From a checkpoint of a small transformer trained on Wikipedia: 4 heads of 96, MLP 768 tanh GELU.
Each number is 128 + 32 x the weight over its row's rms, rounded and kept within 0 to 255. Layers, rows and columns count from 0. The size above them is the row's rms in percent of the matrix's.

# layer 3 MLP down (transposed), 768x192, rms 0.0665, rows 762-767, columns 96-191
size [107 120  94  92  98  95]
[[145  99 112 156 146 103  57 162 174 137 114 142 108 153 121 158 126 175 121 181 133 104 129 115 112 139 146 128 111 167 118 118  96  93 100 111 130 115 111  89 137 151  78 108  83 137 102  63  94 183  81 102 107 171 147 157 151 128  84 122 205 108 157 131 136 122 151 105 156  92 179 132 164 164 173 163 104 121 127  69 117 109 149 161  86 151 168 135 131 182 120 142 108 103  83 140]
 [166 120 142 190  97 102 184 140 116  66  97 173 129 112 122 139 169 170 103 150 112 145 129 122 100 133 127 180 104 139 142 175  88 105 119  84 150 132 176 118  75  96 173 145  98 148 123 129 145 127 137 202 115  97 154 114  65 113 123 174 116 143 139 147  79 176 130 161  86 113 120 123 174 125 100 132 125 114 202 143  75 116 123 114 150 196 140  89  94 119 174 189 129 137 141 153]
 [ 93 102  96 117 150 110 131 144 114 131  48 160 133 129  86 218  96  73 197 156 171 146 100 128 179 136 156 156  83  81 150 124 123 138 116 140 110 170 136 163 110  42 145 163 175 128 108 156 168 108 102  74  68 139 171 219 138  85 107  84 131 121 156 170 180 156 156 112 165 106 147  82 154 127 160 121 121 107  87 128 124  80 158 134 121 159 111 120  76 173 117 149 165 157 124 121]
 [151  98 122 136 164 128 150 150 160  86  91  63 160  78  81  77 106 154 104  90 128 145 125 109 210 105 114 108 117 132 132 130 146 184 111 146 161 157 152 167 130 174 149  82 157 157 127  94  95 111 113 114  92 128 141 165 145 158 117 123  78 127 164 108 130 118 161 116 155 135 131 115  59 101 108 135 107 156 108 143 150 140  86 119 100 153 125 125 152 101 177 141 101 150  94  71]
 [138 112 128 113  90  95 172 115  81 127 107  87 112  89 109 109 165 129  81 121 125 122 121 171 146 112 123 156 192  60 133  95 101 114 120  76 174  92 119 108  77 126  72 138 136 129 125 123 119 144  99 185 139 114  85 156 106 100 183 131 146 116 164 176 138 177 113 160  87 115  96 161 125  60  88 115 120 188 165 144 115 106 154  98 147 130 135 124 190  86  97 121 193  68 122 133]
 [ 78 169 127 139 172 183 136 169 102 105 107 115 121 138 145 151 111 149 110 159 108 175 180 100 104 175 143 155 114 144 183 102 119 120 123 121 115 160 135 123 163 110  75 114  85 161  98  90 179 144 106  81  91 156 107  76  97 149 105 198 124 121 110 154  91 158  88 162 133 110 108 137 100 172 113 142 138  70 128 134 114 153  85 138 131 140 123 109 194 130 137 119 116 120 148 166]]
# layer 3 MLP up, 768x192, rms 0.0664, rows 763-767, columns 96-191
size [109 105  95  98  98]
[[135 113  85 116 148 126  93 196  96  79 138  72  91 196 117  72 166  99  86 180 122  71 187 138 139 141 125 193  88 156 163 107 149 155 177 131 103 119  79 101  80  82 114 115  73 120 128 163 142 170 122  48 147 145 108 173 155 143 141 164 111 152  75 181 141  99 127 168 119 126 130 122 123 222 103 149 114 128 119 187 115 137 120 148 162 104 129 184 128 160 154 150 141 116  96 115]
 [154 142 117 102 126 144 148  79 126 142 128  71 134 110 144  94 143 131  86  96 126 135 208 144 161 162  67 121 135 183  95 164  94  96 133 103 160  90 160 120 162 197 158 116 129 122 166  80  97 175 116 161 137 117 127  86 145 136  98 129 112 170 140 100  78  50 111 165  95 186 143 207 146 130 110 151  86 138 143 161 177 168 135 129 128 136 117 169 125  83 163 159  52 179 162 167]
 [115 108 117 152 109  82 172 141 130 160 112 147 140 147 140 166 126 164  89 182  74 130 131 165  93  95 100 128 183 128 167 132  71 159 147 160 133 132 119  93 130 111 116 179 157 106 134 102 166 167 148 105 149 128 137 153 191 167  91  79 112 158  70 178 132  90 126 143 133  83 149 170 207  94 161 137 123 115  86 170 147  99 186 136  84 181 157 130 102 151 159 145 170 125 106 146]
 [117 119 115  76 164 156  94 150 105 131 123 138 187 159 162 145  69 165 152 163 134  96 134  57 123 135 103 133  88 137 126 118 153 132 147 158 135 134 117 120  95 130 223 113 128 149 120  91  85 115 151 104 123 122 201 111  67 105  92  83  99 102 149 128 123  70 141 115 148 120 133  44  98 161 141 181 177  67 108  86 143 107 160 154  79 128  96 138  96 115 175 174 116 106 145  86]
 [136 156 145 132 131 119 142 138 160 111  91 108 129  68  72  66 152 109 132  90 176  94 104 180 145 132 159 100 190  93  68  87 152 161 124 165 151 141 177 164 117 131 186 158 140 134  86  74 111 123 128 123 132 149 141 136 123 129 147 121 163 171 127  62 139 189 221  92 128 135 103 112 132 116 150 138 117 121 137 124 124  98 134 107 163  68 166 158 158 144 122 169 154 120 123 129]]